python train.py --num_hidden_layers=10 --hidden_size=640 --num_attention_heads=10 --num_key_value_heads=10 --head_dim=64 --intermediate_size=1728 --vocab_size=16384 --hidden_act="swiglu" --norm="rmsnorm" --norm_place="pre" --norm_eps=1e-06 --positions="rope" --rope_theta=1020.0 --rope_fraction=0.5 --qk_norm=true --attn_scale=0.128 --bias="qkv" --tie_word_embeddings=false --parallel_block=false --extras=["some layers without attention", "local attention windows", "shifted keys", "exclusive self-attention", "value embeddings", "an embedding shortcut", "learned residual scales", "LayerScale", "capped logits"] --init="normal" --init_std_qkv=0.0256 --init_std_o=0.0 --init_std_up=0.0256 --init_std_down=0.0 --optimizer="muon" --learning_rate=0.00144 --beta1=0.95 --weight_decay=0.28 --lr_head=0.00435 --warmup_steps=0 --schedule="wsd" --decay_fraction=0.666 --decay_shape="linear" --final_lr_fraction=0.1 --batch_tokens=[65536, 131072, 262144, 524288] --max_seq_len=2048 --doc_mask=true --train_tokens=968100000 --max_steps=5004 --dataset="wikipedia_en"
Each number is 500 + 40 x the weight over its row's rms, rounded and kept within 0 to 999. Layers, rows and columns count from 0. Numbers have three digits each. The size before them is the row's rms in percent of the matrix's.

# layer 2 MLP up, 1728x640, rms 0.0584, rows 1050-1064, columns 576-639
106:502450461486510482528529513451476535505493536532476594534559490533451477499472509511464458510575519532454495511489500504512558462496461488518512530513495480529559468375518463554512463522511465
097:506499581475499520505505521532482445593469481468589489491479566509500488564486545540483503512554487512503545498498480527488576556504522539466522506501512456508480515459498498479481504527491458
107:471451499454524516559462538479449517422513464498454522464554494501454508510549522507553458451548493551484465518522516515486446482457480450466485572499560538476480487505458513476442486452481481
097:565496590487508546446549481531531490456485538500489499531530543470508495466550467513506454467525476447497482546490523474458476453473483481547517398504583558482462500481484471494542436488415534
100:528536520563561505517553469497444460491495428459468551456399567457438449499584498481513466546465514535451473553488498465536436506596494503533522556501466508482455502560477497435436475542413533
088:451467534502434598572497474484477504505481498455498446477414565494536573518472543460570530558475481496469521492460485458493511488497508470520505509512517490470482530492485511518504539497482506
104:518476481521494503536442440513469453481462528520490477499496517470492482509541561554334492467494547495520541483542502482474605486561535528487500562497527545479455488550463523450486508494543453
104:440478539528531556481554442460485528534523434537514475468469452497416568488529448496487496444480464483526530478489479552515417481509529510604514493489473472502403452490440510459523487497542504
100:456543489513513505514548507561552509542515536521451470504468463580506502584512424530445475497516403568562453576507534389568551525485481520524560521477534470526564498610553481496552449488550503
102:517519440458570536560480661556492494534403507493539477492540521497456500469476478460477485561528532457473452530475517473483425511466453524551492490506543463516503529486558469530509498488533533
097:429526472447562479483478474500424519544540505522509456424489558562569491501512469547484480549472495492484512511527568398475494497524552489573523427561535472450595491468417571483460491532478565
098:503476500572514506541471575514508447477501509519450477600457525413481423438428557492518539512485564479492483430415518530554471503461492410457512510501539511505501585587568461517448504392567500
104:544543535552493532432409465460508518439463466419527494420516437474516410440550529496416575500435508490538474519495521537465453487545547424575512480517463484539489485480485492511513520603515520
105:438522512512512511471456490538545534481553421488483475466502548523530474428415531498495517459426461552558489513528511531459513429539464433511496472416527515504454533524477559407447508429511504
090:515474551463558424452526582435520484486480557475581548509506517515515538551507429572456507539514458546504466493561451483526521495585470500507522567425527476503517524503458592476480484501465539
# layer 2 MLP down (transposed), 1728x640, rms 0.0547, rows 1050-1063, columns 576-639
101:444477484495493456421496516486501528477536456527548572537547461499439471460545468420519473541473508417507496461536484553458486537479455528546500496523493533451473503486524524461516558580446488
099:453499533508448456558470466545509564451562498459542519514537531529420501523515503490466524467543456543479506447466532505548523468483535474534505452517568541495595463446484580483468493446431524
101:538471530550487507474483510460518506543465524561562506466462499485514508489571588565517456483514479586492478519467460410507478507479552571505501445471434560432595526502473498413453598468597426
104:532548543547489519480472492500459542534533493490530440547526549519512499505500491544470439536501470535501443485480440492472483442444483490524515518458573534500490484551457466525521477464468552
096:521478545521516497432509503493499501551549499529424516501528533545484537555559511501555512444556533504538438582490477424425508459524468479514524438511523484551504466497544509572562521497554550
090:485508493482524503466496483552551522541518442529573475455487567513492439444488509464551608452471464588466436472541484514461459468422525523465520494526545448511454497508556506548575509486456511
119:469543505513468538520457511545521487500461570426455503522518425503492433542481567463510465456517446533551488464531483515540462531511530481525408473449482483502484565418463506456551506545515543
103:520505482553533527525529477474488487438475442539464459534490503527516518486468500506431508509530499467512530520571456537500457524520467472518492426520548530456472477467500491447492493521504460
100:523457415474539529568480604523512443538526517565564472508555510561458491559487457580557492441468525447513422465496539438434501500487542481569496433567566501476451453526446465522521454470445567
093:512508498499499555472521472459402463528559525599504485521511535478524548469551476480490449452495528499484548484491510427535517495516548504587498453474492489558605512521511511480470515538552449
098:474498538422518498458512478492534458555473479480532474529578537556506556584529420578486553509550560482471555468532418528471519513583466469488552488521508493480598535454495550509519397541487495
098:540504517505505559494475423527532412492476524486514492516424516466423554485531534496532558490462514456455563458561539469550506505495519445497493470438491516517494520492518508547504546459547527
100:557468512511542429486512459422449524446521467477513539486540498528456486543551510526527508499406528551495519558496508476496547531575547504531532546454489452483472484542491541503571484482463566
105:535527564553574513443526497557464584549481457505556468534504481489472491433550496517572537559500540498617499492524525500533416426431491521506479472437483502533482522448584540506481515496535567
# layer 2 MLP gate, 1728x640, rms 0.0555, rows 1051-1064, columns 576-639
100:471524405506466509526477449538551546497445507493435525507542529506509557520484510428471539522494482530447472525496520555487611501408516470481447551511506491475515542506473503487544480543582462
105:479537441517489502505491506490480518581489572521488547456474520582501534492494509481516461527504489551570511511474538523420519472542463447532530468473595533524553539532512532486440447561484449
094:590540524557479559442493501538504449530533506442512427594491507571532486439509444525451502505493543485461497473524508583472406438416487469573532453537521494467501416498530489539441460474458507
097:423434588466449425482515515439479496423493483486458515484522558488517511494478516491510501565474500534396497572546495421546514476409489477501543566524505418503508542454497502422508496523504532
090:414507375539521511509515501510531456534499497513487544484432486555454454434478541477486539449517466497528488527508483514491485447540457481544495444505546541492436451509551512515519567497491522
117:490532535478507572501468593440524481519499525482487458549473538570476484503454526391445484521612446559405553487474587490526429547450574541589530527517489486472524497474517439454475520506469507
104:502464554524477558443583485440502475555474468534520477449448529540413592495472407467452481477493452440550420506464499554418452453556530529553529506482479527581464517476515583514495534477538491
099:464404557526499534422441486481456490388479453464461448485510435520444499516513470534485511508492455441490454462492470522455446589575495510471543516558542499436528508445472447589535568497454509
096:457456480534503488505538418519517479486566500519540574563496505510464485475499482597529490487468494461517473454495481478520499517480499517556460478579437441445512494555462563420475537493505528
102:515500518479539471491540451518512538514496527486473482465442541469521539498452493535511524531471491464577525493492546419451452508478493501529490510538549549460544491507469437489505470476554515
093:484478518544454479510508541536552502501460524510464533462536507457445490556415500569499543497499534457445496473519579455519474505477436476421540502530499543497535553497511592516450553489591548
103:533439492542529569478581451521552482498507554489492487544538513512519483567534528467475547502515584480483459464498488494444522593565551426452506500489497552482454512474498575457512486517505523
100:522499508499505494449444515483526464498512501532444481497538520509455536547557567499517520629535523495445479547503566479516520487431502439539540490550488544526518473434462421584518443493516492
096:480515494507500439476521489512500528506460461537475551467467482518501510486485448475542560473510475481532480544498560441479416502462493502514453494552518479479462532488584502546508462524514438